Part of a small language model's weights.
Size: 15 layers, width 256, MLP 320 SwiGLU, vocabulary 12741, 9.92M parameters.
Architecture: LayerNorm before each block, tied embeddings.
Training: a variant of Muon for these matrices, 570M tokens, 4345 steps.
Each number is 500 + 25 x the weight over its row's rms, rounded and kept within 0 to 999. Layers, rows and columns count from 0. Numbers have three digits each. The size before them is the row's rms in percent of the matrix's.

# up: layer 11 MLP up, 320x256, rms 0.128, rows 94-128, columns 128-255
# down: layer 11 MLP down (transposed), 320x256, rms 0.183, rows 94-128, columns 128-255
# gate: layer 11 MLP gate, 320x256, rms 0.116, rows 95-129, columns 128-255
up94 099:479525483473472546512501530500470517504426471530502506458472539479492467507484519489466516516515454476516548453497516520474491518496579549519517526516530508508544505504533506480496511536499517499519478528559514486466519514447484513482460521499525451519491479492525471510491484546476471493495515504492528494506509484525532538498556503481500527513460470510489509518521501487510517476511
down94 101:470509476497489491498541497473517464469574469491493475513493524478533554496472496471517499499453524490480501519458492511523523519503538497500520505487495534443501497519511476477512471496539479487496457464435474498508475509536478464493492513502482524469555508456506497535500473484542563494467482501465480537497506523537487465513489471510515493475499499530510529524484503479487497562502
gate95 102:544504537508508517488510530482542526476493485490499512541517549523489468531490491535497491517478490456474529480477542473527459441485477540509480496498495508526506528494514507565486502543454503494564515497500500549470509490524522525488522489520490473507507541486470492539505505516486528520477482493484532487514499506499487508432469501449484528501452486507518505510502557537526550466525
up95 100:506479519437454521533471517549480496445529478472498510494503490522475529465537509517482545497490494481513511459508491534530522529478454480454489502522505492504513520507488510504497541540484496523521448488510511540524479498515501473481461509513494522463495502517526514467517506494470545504480501471451489486478517481503497512449477498472485507510488471511461491494467465506529494540474
down95 099:513498546536473509514485500495514532463514501469496480505522520488485532482489544510532537493512462480498486497508498484507506493489499490502469513530519500555497549465482478460524521474511479497519500513528508521506487501530516540454512507491504489476496486508468490539473523484505544468485524471463492495517475468549486487515491462465473527478476488487507520453484479508485531506500
gate96 104:486541505528497508520513516450501475495479500520528519440495501480469455542434513525539481521505526504470550479469482501504497467519504556539495513498506506500495509474529512511500494483485515468526482504514486507482540484524471461525504461527517519492477492516523487512510484527491506479479482518511530507459468527552476520515452520514481476476528502511497488549499483466478466470509
up96 106:516512474504475465512477476505474474511488467531472554500502528450500489496496538535498504509524513508515509469512454526575491523502479506486505460570501484466494501508474471478512542523469552456549524478501513506493492514501500470541498520503482539478512507534520485493517555481501475512480539508525476458513492503510534511514557532504491539510512506513507463564501507503491524494494
down96 106:492513504521531557495509488511501526517513472524525468465526490510493483509489494510492443525512461474516442482539469478498516496531492535471514499489485545495501519546518520479483514464512500487527480494511478492534499487505425501462511505426491531484486469486477481469499500494515479476522492546516482481546484506482492540502507505487536474506479520473547516503448527508480490470495
gate97 103:479540503445513486528502526525500522507489478505507500536507490515525464505517539503507513477492539484497470485473509491509457468466515521543518500541496513499501508507477510531515521479467506469512500531518499475473526520512528512514535486478465513504502523511519514536480482518450484501511507514491485541485481512487547521482488515504505519513500491513496475511478494463511485537449
up97 103:478567499526530472499515525538516508504518547494487492516525508493481529497476522510471497447468495500441536541491552502441502510498504483468460467490507464508493464502503465506514538485518525511508505483534522474487521525498505539511511507444534482482447513496500509453507506471534450476524531514502520502541539491500496510461504493529477502503486524538519490506507461511508476534543
down97 103:524480500504519438512490484478461498473444522503486554482509499505508564465472508495468511533494484491499480521465525487533554512500512512532487497483537493506480536464502491453511489543479473473465517444503482501476487474487466524506513501505484517472483479538479462553496518498475520493511511487529488503516453554534463492532504499498511526514497513488493476514494521506470512509509
gate98 104:428509486494545495471544480470465472507481493568502504510508536496535475525544517487485504479514483469479511499505501472532519517507473463506542491480507481472502515548509544508490514502522481513545490551477485540548492487480531477494483501533476460459489523486507483460494484492464498472490477465470520515471486501540525523519506490501481519501524485511515468478516529515492467521533
up98 108:515466519498531501499513525511517557475463462516483482505502509490531518507487525490528493550513503548483530457520484480500490532454524482502507530523473506438440493503507474519542496489487506516508492474486518469489533526457486452487489519488479502469479493508496544506512513483439508497462518482546482475454500519486436519481528483494522491505500518449466486506484496510544531511466
down98 105:481520496512522538494551530482476464485554475498476470486494492505489481496493484510470474492481496487462491469479523475475491494503506523497474471542503460495496515539504493505524479506492549535542527533488457503502523544482459451515489510455473544503518507544517513463477519509494501453505489497518520481512533514498509466497508524501448541472575533500506453504491480499507459499514
gate99 101:493454504464481491480520483467488492498472544494515503512514505499533528473528495525492502456497481528486476483518517512514490470480504505487485519537489515468473462488511467516549538519511495555538482497495513470514512515552479512460528501527492529466495457504521520485494526555473524538467505499503468505506507476463451497531477500478487498429508449486505528484496480515506481512495
up99 098:487514506499540508508540507504488539504501467468515427497503542489501471492487453469466505549515452477494485484503507501493476496517498549507500490484492505496481510480506468485494468508477501519523511515472504485486485486519493494483473493465521478496521513504493486477525536512461501507502470468484513487486575536469499500549496525454491496536473486482493483529497539517432501527515
down99 097:481493538492499536451484489523508527538470481533507515501515446512512508541479470521530502537500495541530498473520540471532503501509484558520524502498491492497520498504484447523520486546486466536466488541489504491479503475490489497492490506532537516547530477454493517474498500492456476500527501539509522439523475478514538480507478513471398482489497519551492480533484487459496484483522
gate100 101:510474499496534543488508528529551522460536470529515500470504484497523530538528462521489490527508463488518504496459501531509511460478472509478490485536478496506471517461505461518484562495506471556485491503502522475497515461480526501522516484481478465510514486497485457494519479479488507578524495496486511526490502483505513460486474507478499495529517479515506466501540487498497513486472
up100 099:512537449500501446478513479520480535515521529509499516479489541471511513462458545523513504523540496462505466506522520509505460512501518501522476538479523462511496509512496520466537453536471537508532492546481477471490477536506484488515479519521523531484556486520511542476496499550505471407451518448489524520472528449496505484456500482493475475485472518477514480500506495463512534471522
down100 100:510505492494505503480405503482489452544473510474514528491515476482519499483484528510448508506494501517459490460515499525499481529503498527477492487486492441556499516532512528542448516485481456499545494518521518470501513538489462498546497497544503480489466485489492490504506514511500518458483459533495486500519500487482497461495548515513538505486479497473480515500501558553504497515490
gate101 095:503468518496489474497495522520496507481467481488482501536447562503524481491505525494501474513485533505519515475514511484494514514497477513480497535522515489509510491507493483521482470525550425504484552502543506532495503546502509521491487526483503510502500482515522536518543493462507490520540478483492544491526529501500523512512481504481459523516523475465518529502448476522475512494529
up101 105:512483497466528522531545462502491537550486527465509494533525482482487459460495477489439527472476527512535508498474505552546515501538549482483495514466536533481522497485496495523540513495497499499467471489528502478494468484517511495442467476472525511494499522480461502464492481448473496518502545460489511507465484469518483522475550478511474492529512473500484501537529468471509499521551
down101 102:541477489494471541507490477488505539553497539496466509527488484500535500480532479489451507526501501493518527502534514532497525507470479505499482515501538447513495461504528511504475495534501523466505457475519491541491505504483487482496508448499471509462503486479494535548479458510485426522508504482466543526508520492525522554451501462500535528502504495461484506514478493470485504549452
gate102 097:523485518527498490449487536505501440524535494463461501536523495536456520510508461538445505521546510501493515507528506524465485515494513480460489527523502498453451490525506456514503507494493490498522490484505486495514472469481497467478471499511476503486502538531486478490506543432501482502531478456456527509532426518517446444497511530494492499479533519464482515536483505510468488516519
up102 099:479497527516493526499496554517517492492527490501500475477525479489464491466503468499534500501567518483512546486522537470514530524497470540516514498482488521495552542501481444518506482525510465483515522539523529552493488495512489461542521558508490486495489479507502490537473539504523477445487520456510492455461514518475502489496515499524508515493492503512498481534497505469524496526514
down102 098:555466460431486475445480456525461507505543481564444477455458461465469535515503507508494507461510487516538474515498506531489507506503508501496447528501498521509489492500526508485474519494540478522455504534532535500504496508497473487462535532482490495492551520494500484467559517509525498465491469507466507460489508486468548522506454528522465502523522506498521512484530519485489496504464
gate103 101:526493532501503552500521485501516521479562531495546555505515503526485527496501542499521500518491449476494483491465505437505525490467527530547482521490511522514482478483489478474530495473479525502520520550474471468464493484512497546467515515557557523500466549472523553484486491515524507460526504494482480499494524476496508474468451487548505492527476521518474462463496461476499498498506
up103 110:468462529517498536545480472436456515483549498455508515474504495524491474477511514533482474552487494517493486490510504496498510524510507476476487520487468511502495492476519478474530518466478499527489496511523468460520511495515511498526498511517536479574465494501526522499486513446506524489540495472495494504513535481507518474482416539533510480509459558525497481494523462450509504511516
down103 112:488499475484472522480507539453518538503533471483471493493509494508493543492482472509510462454496556420507500487480516491501485525487506469514514533475492515499498497507499461493505476421519534484500472503486466483524518496556460482489542484473528513500528526485526508442483503488492533452497466465504522515504490513523521453494490510483507473544501529498543480494528474508480468539500
gate104 092:489463510465518510549484508495485471548515456506455507491470540482472513534531479465472538480479477504480459473485501500517506507500501489474493501491525576532483506474495500465501504452523496504479484492492501486487524482519498498447517473545533488503507495461516495533509495499507538481542505519470420534505524547530454451574466509474502491504469492470503525495488493480457479492502
up104 099:469523513493484493478561500490556525520509482483508509504475436464488486537524489473519475523535485494487498491521569454516496514499489539476490497454485504490523481491503474507484472529505479544523475514480500477506513499524485520511472487496484514484470501495516492469490458474522438497501497515482531479519509486510491504491510489416513523551525479514495488486531487529472505470507
down104 101:512509454488468529485519507486495510459514490528493525476506482483492481514510522483522509509451523478515459529508530470520515513489454572526515451502451467473475508531473477537526501478533516498508497490509501542536466489514481499527493543444473465522521520465537527518541502528527514488487532522457503550511519495493496488491497498460500497529480490543476493474533470502532492522491
gate105 099:510487473564492462476509507458488478458509525493451508502486479466440455494467462552494499451510533457462512496476519498510498498539520509491508505502481476512509522461521463516519575488495535539480474479498481493502536508529494474523521504492471550545489496480462506501524484530558488490502515504519468535533497473485510505464508519514493508505519502465504500488490460508496491467530
up105 095:486548492504508510521503497497514534469523464557495461479534485471511478480512528493447509477479494478525486495542515546547468475486472484549516510456511505502521534452462470515511455469528496488514523514489508490468466515480497475477498520460496495515467499493504478516453480470563508527484505507503524520504539469523479508522503476544504503489547509484505489536508467514514518534508
down105 095:512476430459518484499466490527517484455531470481485552542502490483478441518543469503507524515500491487492502527511505502522485525508529532479485511488469505499489480535494510490466534530519490491497452493482494494514514488488484535495510506484468464493508504507493503486521546456485483488537499503541500490450484490543487480498470519509536509463552496511515508586447486514525511458475
gate106 097:438439485480464507511535497522462482487478510512532514469537477491553494455552526501496500450476507531493482527526511490525524473469450488505480502481534514433508486481522512508534519513514486565527491461501540451505488533538501482470483528485491472504493491504519462509502485483564522487524518534452496494489531484480482507480506516501521481497495542526487507516537537493488490535527
up106 100:509462512504510503555501505523505469506510544444467444490464501485505507472492501539509505537538522490492497509518490480475492517503477524514504469515530528575506540539487481484480454470521505501492534538461479477476478484507532485454479534477501506519514502493448515499506487498513501466456455499544498547500531517471498509530431482524500506476538489510509523501500503475519458484532
down106 103:460516476523526492505487494482522480505476506516495491477522499535491514471509493502445493497541458534490515481456540512500473503517482505511490512482541485494498502523530517498452511532515493468507497519517451502497454487456484488499535495458487505510489494526526512501503478483517486486488515533515503520454517508529553486526492427497493468467460468508506512518497493540544517512555
gate107 098:526487491510447482527496501522549522523472503457471494520485498506476471496518491477507555508491512449523492464502509485523514495504480509461467515545504506473504467491538517483466518483495521516481551548487522514483526532517473517520511514553475519486471534520526509517532483495506507462548501473511512503459516547506521495488508517508486486474497481507475480483501469485504480484479
up107 104:496496491486495544517526488479441519523484493527457484545445491484531518484493473471431541532494504520516510477485526462503510495487491467495541482507489506545504509482509474504533513513490527475435464495520494543508514518483448449494470498485543480512546522455513494480494510497537467508513443494503492515469474518490507491468536520532491503490496494498499519519549512535475521509451
down107 100:544500486497522491518549533489477495484513466544501540475521476507469495516553519524454508496529495469466495504501514532523502479505502534521486495450518497470537470522484464523493466545539518489503480545497531504462512490514485533525493562487500571500472487505489505469490498471498469479510491529500494498506512502490500509481492442491502487511485498515480488467520484488509546508499
gate108 102:498484525501500489491493530513433479541505506520495502506478434502489486475499526476479481478531496463498534455488498531494484474519491480454492553490526488513513511493456537490476483520519482499532501485465497485452565474470495498507495530452497500511449527494499511511513493519520509531489493486484515511517472503486525488497497485547495503527536517481486530573527534525465501539484
up108 103:484468495471453529523533471515477510507528518487469468516460488436508480536503456499465516482548486544488508467513485470517467493511509465511544554528467510553525508494498477515493490487451503458526522541483482471506536536479473471532509518514491519468519514510473522505518486541452505540467499481494538496472484531453525484539482555489488496457459532487545516492445515534497536507547
down108 105:473516504486488468476557470504493530519495519522541488476515490534527487544490500462530498458477493485535498537445472504494547539472506509493529533513473447507529521476483503484538518463510453494519525486487493506520456484505511451511502517546521546500515490530515467531491479540479475522490491522491458449533515504511516505499472516521463547503520526501520520511485498492500487526542
gate109 097:477534535540488521555542461496518519467484515459525468496475509484510457539508483499530563524476470471495492484477506514490502558510494477522519479494490497554526485501466514529486506503508532502514499520474487512481469485477492516499457528509487500496515508505511506518482543509519523475435504530508509481459497487519495464517539532450512509508498553453518506492494496471553522499520
up109 095:501463463529524508485510526458469476495502438513500500483501497503503501497490501473518496472486473538445465515453497467532473494469529525526477520515500556487503498508535508513516457513524505510478487486474504506457544473557566495522499471451502518497479483483508498495493525560474480474491484485505515478543484471503477504487470502485513500531532509456467483513498451469503484472489
down109 096:499474510518501463522514542494483496491515510501493531478506532499517476469521532508510464520450469491520504482510519468496499520536473481525533502494494503536501499506487500432492512462534499534460481473497476498509484498497458512457482522490499493507543530526428522506504524488508487513527480518509473465471505513523511512508520553491490479449509515470510498524506533500522526511506
gate110 096:481495508501487494488513495520481517515485464448428509527500476518544527508483516560500462496484502494481502516512538438515552503527480504506505491492508506505532507524493516481512507581543502447512490483514485444482498522489458513492495505489484501522526487530473485499502514513482482469461495513501483499493523537541510526479503492469497513489501465495549516485493527522464506463507
up110 099:550475496515507505459475465479525482472480473496510489542502507475500490505496478493515533498492523478508505508534493483500514530522480509475502479492510511495474482511503517500520522494548494494521499544492441497465512461534486488517482525551490497509529490484490516503494489535499500507484503475551469522515537543485522495536491513458514534507494523540506535543535514461485529470571
down110 101:457478503488458473486515476503503481487499490503492482526453506498516475521483504528523468478547483491541541528497523477532511464520501492477498518509517463445555532521510504489482478501531521502519507488497477459509511499479491546492487537522469516517472433475531480503473532494427512484546505547494501508445524531509493504501532504506381501537514529511456503451516474513504514482468
gate111 095:498525511487511469493465496517567534500479535496465521515448557505501526508507515493476455503509531553537540518544503499527473540514489513493489505509515514501483480511504469470533502545535488485531531447498543483490497507494496481507546467519491499485515502519511492471488518482515495476472513543473524483479516500485497529505546509490520462490508501513497456520490465491484515499516
up111 098:516492564506500445502469509485475504496512497446478500522487539516525532503532489488447508478506484480522482509505510485487468532472522500481508500487510488509502464491492506541487495474509447501489518510478515503519539509514510496511479517480443487501508503493502511468513541533470463528566471541491507490494461534458525489475535497469512506512499542470503442501511555509538484548497
down111 092:466486522513489474478469518523466469541469471518522495483532456487501436492501458510485524539526535423472514467454512489478514506500516534496483500471501485489464533481533532496485449518485476456510459522482511498509486525485536491489523537516551499503514482505478512517510515493528491493485497504505468523529518528484514503536499508506468494475451469543506480507501492493546468519495
gate112 102:502504486505502487469517499491521518524546528484516531494499453511473485527471451478507535535551506474485502490521479462494464498482526472491500488524535525493479458536514503479476487511466495542506461509538471495467507458483538476500456461526546480550509517510524462509495435527575530508505481517530488516504485481516525515494494501525507484501511507477492486489495533487487517475486
up112 099:479528481480476503534549457459505487498478486486537512541519544443505499506508460534501484456534477458506460478533486483455515460487511457557457485506502526468526505499488510486510458530498516491510536546545492505510480519534479522527484532481526473515515469514474514506487499544490504492483477487494500498494476537495510521509543489506500456540488532497517495524487490487548468468530
down112 097:505525493507488499478457543475530505517494519506549473502539492528509530521482489483488492517503449496514463521463467520492440505512521520511517506515486502502518467519504489496490499521501506472527521502484517464502501498505483474543505484492495436464516467525492463502496504475553490479464507484507527519478513497501502504527487479457565488503506498506501500532500516481496467525486
gate113 097:506513509494541485527469517502505464479509457495507504530467487508543496497499477530494508494536504483460505480475497486514477497471446488538471504534489499433498492531492471495505496507491530498559520502480538522544506467468457503501503502543477494515501519505489490499508543486503496542565500495512486501533464514514515507497491557520510517527453560504530495509517535513497497514514
up113 095:489535499506505531482494492480470510511523502489507508486514507479476445503517504495482522510514476519474471463534527530503492537504543528517480423494490488553553511512482511493530499458497455477443526542493479496478483511544509491468493519535506497528469479508515508498502473468516492482508512489541537482479553497515471492528536514534507513432511466483511512493496470506521453511521
down113 097:524516451490501501510488469529473504464494520439488527514518534446468453471507493531526430513487493474504499508547502466508488502502513488472481505472522510502524496461555455494512536518469525492469501475551457525501462501524495491491520486514492529494511474514498497515513505540490490550506545461477517534518497470482493534510491461512493517437530504501501551503487456474448535513501
gate114 108:479476522483453493512491510522530546455517468518477532501526508511503488508506500441518493456502468536519514511482518473509551538488451507483496496487491468538505524500483472554507495538527469501525502551488524457468513541484509517519441498494498493481536480481484507473442525483514500479501511495512482503513456489506489498563503517518479492550462516481496510508458462500512474498550
up114 101:520502478470486507477516515535528475547527516504491507509493476505490472505493473497530490489483490488497465536518489488523510503553532511497491504529504481539482492490474468504508510501463485509512502564455507471528505502525465491551517509566522470478528490455491494498496495464481545527500475505507484501511499539509506492466470540493478513448522526488523507498539497475460554499479
down114 100:504468559527495489463429493462492490481497528473542469460518489506499502486501520495440492520470508484478468484459474512513517510444499516529476470506514508547499466504509477473510519467512537523512441503500522519509477451471542536497496488490532490557509533463511498529491496514471502510471516465496548472522523483483532469500557487484566502476544499518476499517509478508486523510540
gate115 106:510515499460521540489502497528470505488520509468460487551461486476515540489503499504482497514495530510521496533539517458516487533444492469535546522496501510475515499498520510500470523494488529498475512488545532480480478517519528458537487512517459461482518490504498545511476470450468458516493503503524506501517528492476504459499513507497472491489565487467517514454494484509445463527532
up115 110:524522518455468519480486547509478532517495508491475503493505497510518509518515475515484483514489568462481554501461526559507458518505548474519494471470485524548513549516493514513490501505497490470468503495534482473457506493503514511484477479540493513472446534477470514529486472502502519485489478495494543528459533513476482501528513550495466478497511481471511547528501523483513506510510
down115 108:493490474464529488501515467502445482480487513493487486503512472482529487473510501496483509493544483506480490463467498486504483518521477461504446482488517523519441534511480520514532496493482485506499539461519512474502544504510546487504489499513502542502522535500504542501549483510510456525520524516490472532495487508521465494510494533476519483474471472497492505485468486550517520517519
gate116 097:517475489463480506512547492504548476539501513520439514498489468492502511525508509496499496487440499512488520461491534554519537537515481495491491522536533474479517543492480518462512489520506480503483487518489530495481484522498484554500520499522492523442478539514519551491521563522490478468558473539495483458440505459508536492538534482484479454509488511518471497492476480497524478478521
up116 096:456522478506512488484525515519496482461513525515473505515522510431510523502492492537501496530518499535511494435475489511513481506532517514477473486484465485495446477474483506454490528529479424476473502510504521484529478451558517516474547504504484525487506513493506470489503483463492493507509450538506484503501492493468484511525487494488482516476483498480498486472494511572502504545521
down116 101:482535503516478518510501490501497499466539548525442508483486491464517532495477434476484521548475469485490518518487456494504517468490507474512523473506508483500507499518457487456523523522498454497554510492515509453490507502513537515518468526508511506531532484496511514501554510504499460473473490491501506467506526453510508451521511505486514469493534493473475486499533522500491498547502
gate117 087:471492531501467510503496522442503491477467491457461551483513466506501543496497474542518525522445521529503530523536546551520507475477497458492496521492500504518533490493552500518495488503512527535514528490500474474503502491516485479503497452563496502518480550509489523504515512518464462522469500492490504501470539515485532502495478516526512495552515493509519500496516472464537533470517
up117 085:503518497521512506527566488464493503471562500480506513483492466471519541478519553541488506475493471486508542459509490512523476487518520485482484481521450487444494491497496534537487512467467503548474498502470494548470546492481500505467469485521452476498483507517461541505516549549478514497523549502495523502532497543492529552467543492508483504467509498494524512518492453486555464508511
down117 087:499482530478503522451470456498499495503515493453530506470502516486508486532473488509456521484505478480460495530507482533494449494472515456496499478526484493511507495517523503522503573506533484514501502499509525491479513501481502526504466472488508515508536504525540482525499484472489454513484501509496498506473519492493537446476482512525614519515511500500500514469476486468502494494516
gate118 098:529494519473479511499498455502513479506514452522473486521479515502520523487528477514512471485527517492522439527529480528501488493462542542514482488507486515486460508528505493471516528519485562503514520518545573532481469484527500476481482484478484492494505503492502478455483488486538529534464481523480473472506477497485509504483447502509527490509472524493538513491471465490472511517510
up118 097:493518566533504488513443501509532497493482520488467519549469522542516539501510517511484476529461511498489569463472495518503498496521518515434512497503488485533497530482478516496487480465507466498490551454518499504504488471511517535490502536484517509471484484518543465530469528471508476508503464498509506482501515489469480495475472453487477466550484466477521506478509488484510502562535
down118 097:522503469477493490545474487464488504546508522485501487479510486510517515539510480541494505485528501494479493476453493532515453496476455534499510498495502500507487457525494518494498503481515554530488518520487497500523450479504495482494484517479475476518474507559484495474483526528515508494520525497497502472538512503542507503492517457494437482509473543514510519524451443490504482488529
gate119 096:492453529519480489500521495502486526487544468469488451508454523479529489509526518507498482539520494563494498480506540472527519514509494446508517524478528496513496472539434461543493491474506469524524524473478473528511502479494528506535450488530494517501528508497486550479462476497516527478489476480513467479497491497549513464501493477495506456529468540523513492508536507510541526508485
up119 096:507547521496476467471465543509473495489471542525469498497474528490490507487483491519486497497492498489514509484506546483449533535469510490526553486528509531478469467524477506509467500483526489478482498533525511521506507511469488487484516528512499553518519505481527480534470445492506495518500489506473462530497528553531479499475445522490505517530489495503521517505508445484517480504515
down119 101:559466456506552511479502473463529520511505513516508503530517518474485504516520497504516543492504465458488538504531530524508490498518513496523490493487490530505511466529473510514498521509496499501495467499520472508525478517532483480505504531476487498520501528515511544495505542462484512479477512491477516512481518506481451472540519461525457508501524524465566475477507525506463523521462
gate120 104:479506534510479518472479477530457477498540487537471519492501509478527480519504490460480549525484463511529501532506531481521513507477554543505465486503458537481510462519515504480515458471438500495494496518534480491484504491535469448508559528473498504497516476473502484517454526508517521493564537487530468532470497494459512462510500527522495463486496471491485495509506533518472495473523
up120 104:536494505494498502497502508467507556538529503526491494531501482534501470508475532536505497459436488485554487460484496488503448506477494524559441472466465499519495488526509466529456504542514523541498458487434511488474495489483552520502478518491529453533488470503517491510518505536488495505488476492479499468552496475514508506509519498488513538523500511478503476515539487534524524537515
down120 107:520465498482522512529467574462504511550510471442493475507478491470499484459517491494467523483473514533498498486515462483525514478521496498513468531492483512564505467478479475501519483509533491492470481507474504477506556491505546499551501493504478506469552482511473530495494497498507530514474481485487496460518491487512514508530531500499464526534515509503517480467473535505457532538534
gate121 099:508471518511482505498527518528468532500547501579487469443477509440523472476511515461503459525490504515470497523477532515501470501493499536497502528520486457512500534487481509486515470516483486545523510484515568507461462497531483536507506465441491541537515533506477518526495523491551520479521512499466515522509534534444437511473497501462498474527449524544532481494483500490515499525493
up121 097:495533519498499463527499499511523522503490468507507495524520509534494491480511502519438465463451483523485509482502552492523489506489509504537480499497462509478506477457535443459532515552531492509469529505484490488467516491510482518485488503506474483474494454489464502490502512500502503513479509490478502513514511460474531456495517504512502523461493542519556523500500510519477469527496
down121 098:449468518497542521514526484488519480450514498474494531524442498531528477508509470480470525505466525477511484490526475483500492537521506491530542514517421471481508506517492516513485479524523506493527490537490499522460506498552503516459503495459531502489516493515497488494488512512537485522514550509491529494481489473468524469473498467496556494511542493521515555501506488460490528495517
gate122 100:514547471508513514527499526490489488476475500500524492457497527476468541502531543519507498482533456516478521497529511491462515484500491496488509506498502516536559502416521442520514531529511488503464499511553484489505451508452517497534529460495475474535487469452486568490502488481526504509473521453493537511491502527495466421494491525490470474511492493522519496500475492509534513508467
up122 101:508502516452457499515508529505527515453487496532525515500492486496488519509463507459543538450553497516496507506500508504501462498543492460479527520490489495493501535470516484480506503497513444552486517488506494488480513494520522516514540456493496486487488497510504498494511493509503514487528498485503501538497507524476512484430507494480552477511519518523501427497516485487460523501504
down122 111:472486490572501503485517489486469484531516549517504499510464471501483465536534484491543465487479493465503489507515516441467532484514490488482535533511496458480479499499496507488505483502531501504520499479481485514485506485490511489505475509485498481496479512525492513511476497483469509495516493498490524515559528489491508503482506498563530446514497527499477518477532470517493482493532
gate123 103:544476495467520512481505523502482459526518510471495491529502571472510490524473513488459488490451506565521483523524509503513541492467549512519529474511447528540472475520518470508489505474472470488527516518477474513503473490500497499448444524516505526502498516457486464506530500494516531533493525485509501501502520527511487470482520474541495505526494497487502452494463537540490496511476
up123 097:467426497526512479475524487494505516476496432541484503483447494475499481505510489489503485519494538485470469518537482488514492541466494475521456514542547526492532547488480545519431455545524537482518473530519502525473464513497470518529479501498486521513511487496473547496469533466505493473447498548507494511470484486464490522538510502486496534515537533448535496502495539501497545487505
down123 098:490506509493483516456505488507503522492519499554503530495508522472491499523530481510481500444487500484508561436482512531487471449455510484491529492509483455453486485552540480483518472514515538512501499506515506464555513535493495479508463487512467524448465468513457522523518488465498472532536517534481501496527485465503481462487531504512496450479518521467477519532491454524514510491469
gate124 093:476471526459481473512514493481500533512481462509519465451502491536481509537486527477530491499495474544480506510493486478527502511521545529531534497527538502494486508469532527493506519487450495496500474524576491469475542508501538514500548485529497502472503472477496494455551467478520455470510526507526490458501511513493486506475518485495502518473475509533510526476488525508461513489514
up124 093:503491493534508496527495510470505482463504530493500501511498521442495442470476495520513467506522487509460528515494544460506503502553477502457479483544462462474496465529500508489523469505485449500491491527468515446488478481516536480502495523487487502500512488462526520514504528540541512496537491479506482519468503499531461472553484484535507488521534502483527513494486542470511509476439
down124 094:531479493489521500518548492513484486527501502476490487509510487481477469498511493527476516505494486483527534504540514504544475447558512561493533481523465536543500487545502474530485515501530509514493505498491510510541484465498484490495532541511504473552487514527472498527521488471507531497481498475497468522509485520492530490485509504495582530503499485495530466498523516490475508491495
gate125 108:507503529512446484489496483518465486498528495471498473477487497488538489483513500504494476506468488499510514522462496521509538537517494515526501482514515523480487493514476489518465502466495533542510535473492486477483508488464507502479559544488488511458511478496537451489509508509512551479487469510539525484522452548451484498482491513494469488538485487478514489539502513492452483464549
up125 110:466532485511538508529508502526481490505574503474491487508519539484517539461479538502484449466475511479524492500516510467480501497510503498476511531520494496460501569501515484499511489496507477497501555532499519512519449505555500502471528498549465523476549522493499504519511506520491517487485524509449492489526509528484486450559504471505504493491493482453536510504506501527471470515508
down125 105:520462515450533528503496457520507516506462521529483522522487464552427516522476538495514520487529516480469523448473508510484441503478478537492516487460529497463492480502488491504519502491532482479489496472494516494506449525500547512521467478480495498520510476513488488521453497518530514443512485499497495520522519457541473485478499504539499516517460491525534533467524472520531491506485
gate126 108:498486523491524520452502474502471517533500496538489484507506512494526460524500499492542504473481526477514513470482556523525548440522505523473514515562497534519491536510514500486507544512501459491491500504485470467475515511514507495492499479494546533496521450496480512517487468497502472481457477561495483484458551463513530472544494491483478521485471469502496485530487486477499514489563
up126 108:531511477438482550475466513509520496509470514460507491506515457521539484476533474490476487482500475502495476467524534507513516472536553526498502516555459538499511506500501512486462512553470501525489489521493507510503494460496468494491522522500498501454529473530490483473497506463470512515493504495496464543476472529480520482475539474510461529470565459524477536528505482544504476498474
down126 108:516493498520501464470525494548508515508505478420529475485480488480502534520549474508466535516504532544541504473488474496469563524527489536506534509462484478509475424512544493488469479518494484488511472495474534516490456548472474481475524461474527463493527510487528500502453471498487535457515472487471477533506489511492541470509516511513491539514510567480508480499441478477463504519516
gate127 095:528496518472546447520495552500492508484485512493520481491525518516516486501481549536481551493507456492465491514506499544511499501483447513518498508477517482503515460473532471514511447524505486450496525427525549529435506490514486507497505534493453461496468523535489472500507493465462500522528489502480500504524470486501479426525500486495489484478547458540479530506499531464488498481505
up127 095:499504475458487509496500497475461492519476509484521498519466509489514509496550448490514495484517477561538522451497512486540489504510500558480507509516515533506516461526505473528465528502489524479455514511515513547517527488464552491475551488553491516488521460513501548488502512560481488462478544522535514460498511485495494495478464521510491485498473514482527519523473485458499444494526
down127 092:471498491524544512454535511473498478491497516482546473499499442530504464511473519469469539537467520472498529498502485503552469493480530474494505479495479516503554494530503490482513497503535517526516478482499496561542503490474483450453492513492538491565503525554489486494476505501480494504501487498522528514469512494493510538481482482548540475484485511495507501510487500479517492517489
gate128 105:539506557534492510475512518476487506527547494482492478499499551496480466514486486489468533450456487480528493472489478490546470476539532548453515515448508488527478463516479420519510549496479508527502541508536536514506492546478451489506459481464499471493526483526539524508533477459523527471515481522520494509523546506515514518486494510489480505504531524518489550507501500472515509495457
up128 104:506465482483455465468539498517511541491476528528534498479474485498535545483501502546506474543476492479487492533477499457549491484491488525579502534471515499523463515494562524516513446574457554494530497503520487508471536487515499502463509488517482477497472497507518465488489530536476465523470477498532529470476495500518503519474530500497510491521473561478524495502507522553525488489529
down128 107:512486519501535499490490535499484508458562529486493513536498427514519508544493499496514505490489539493520530500520499480513513493521500491479493521488508470508497535483461540519506451490500463515466507478489563518477492455491523486468486503497506505499436474498539502494461527513488530464511534511515596524458498505477476488510496493500394528490476509461528506477535462500475499484503
gate129 109:496532436476510483483479435496494531521506560502519529558465532490491546508471518471475504449480524501481504484540503482517506493493445482491548489526510491496472470503459496552498502498473496522507516465489481489539523563503521479475486470515499500538474461475510549512474510538527482495468473508457466491488491512511522513519499510538502534541479523481444474490487500498488472547512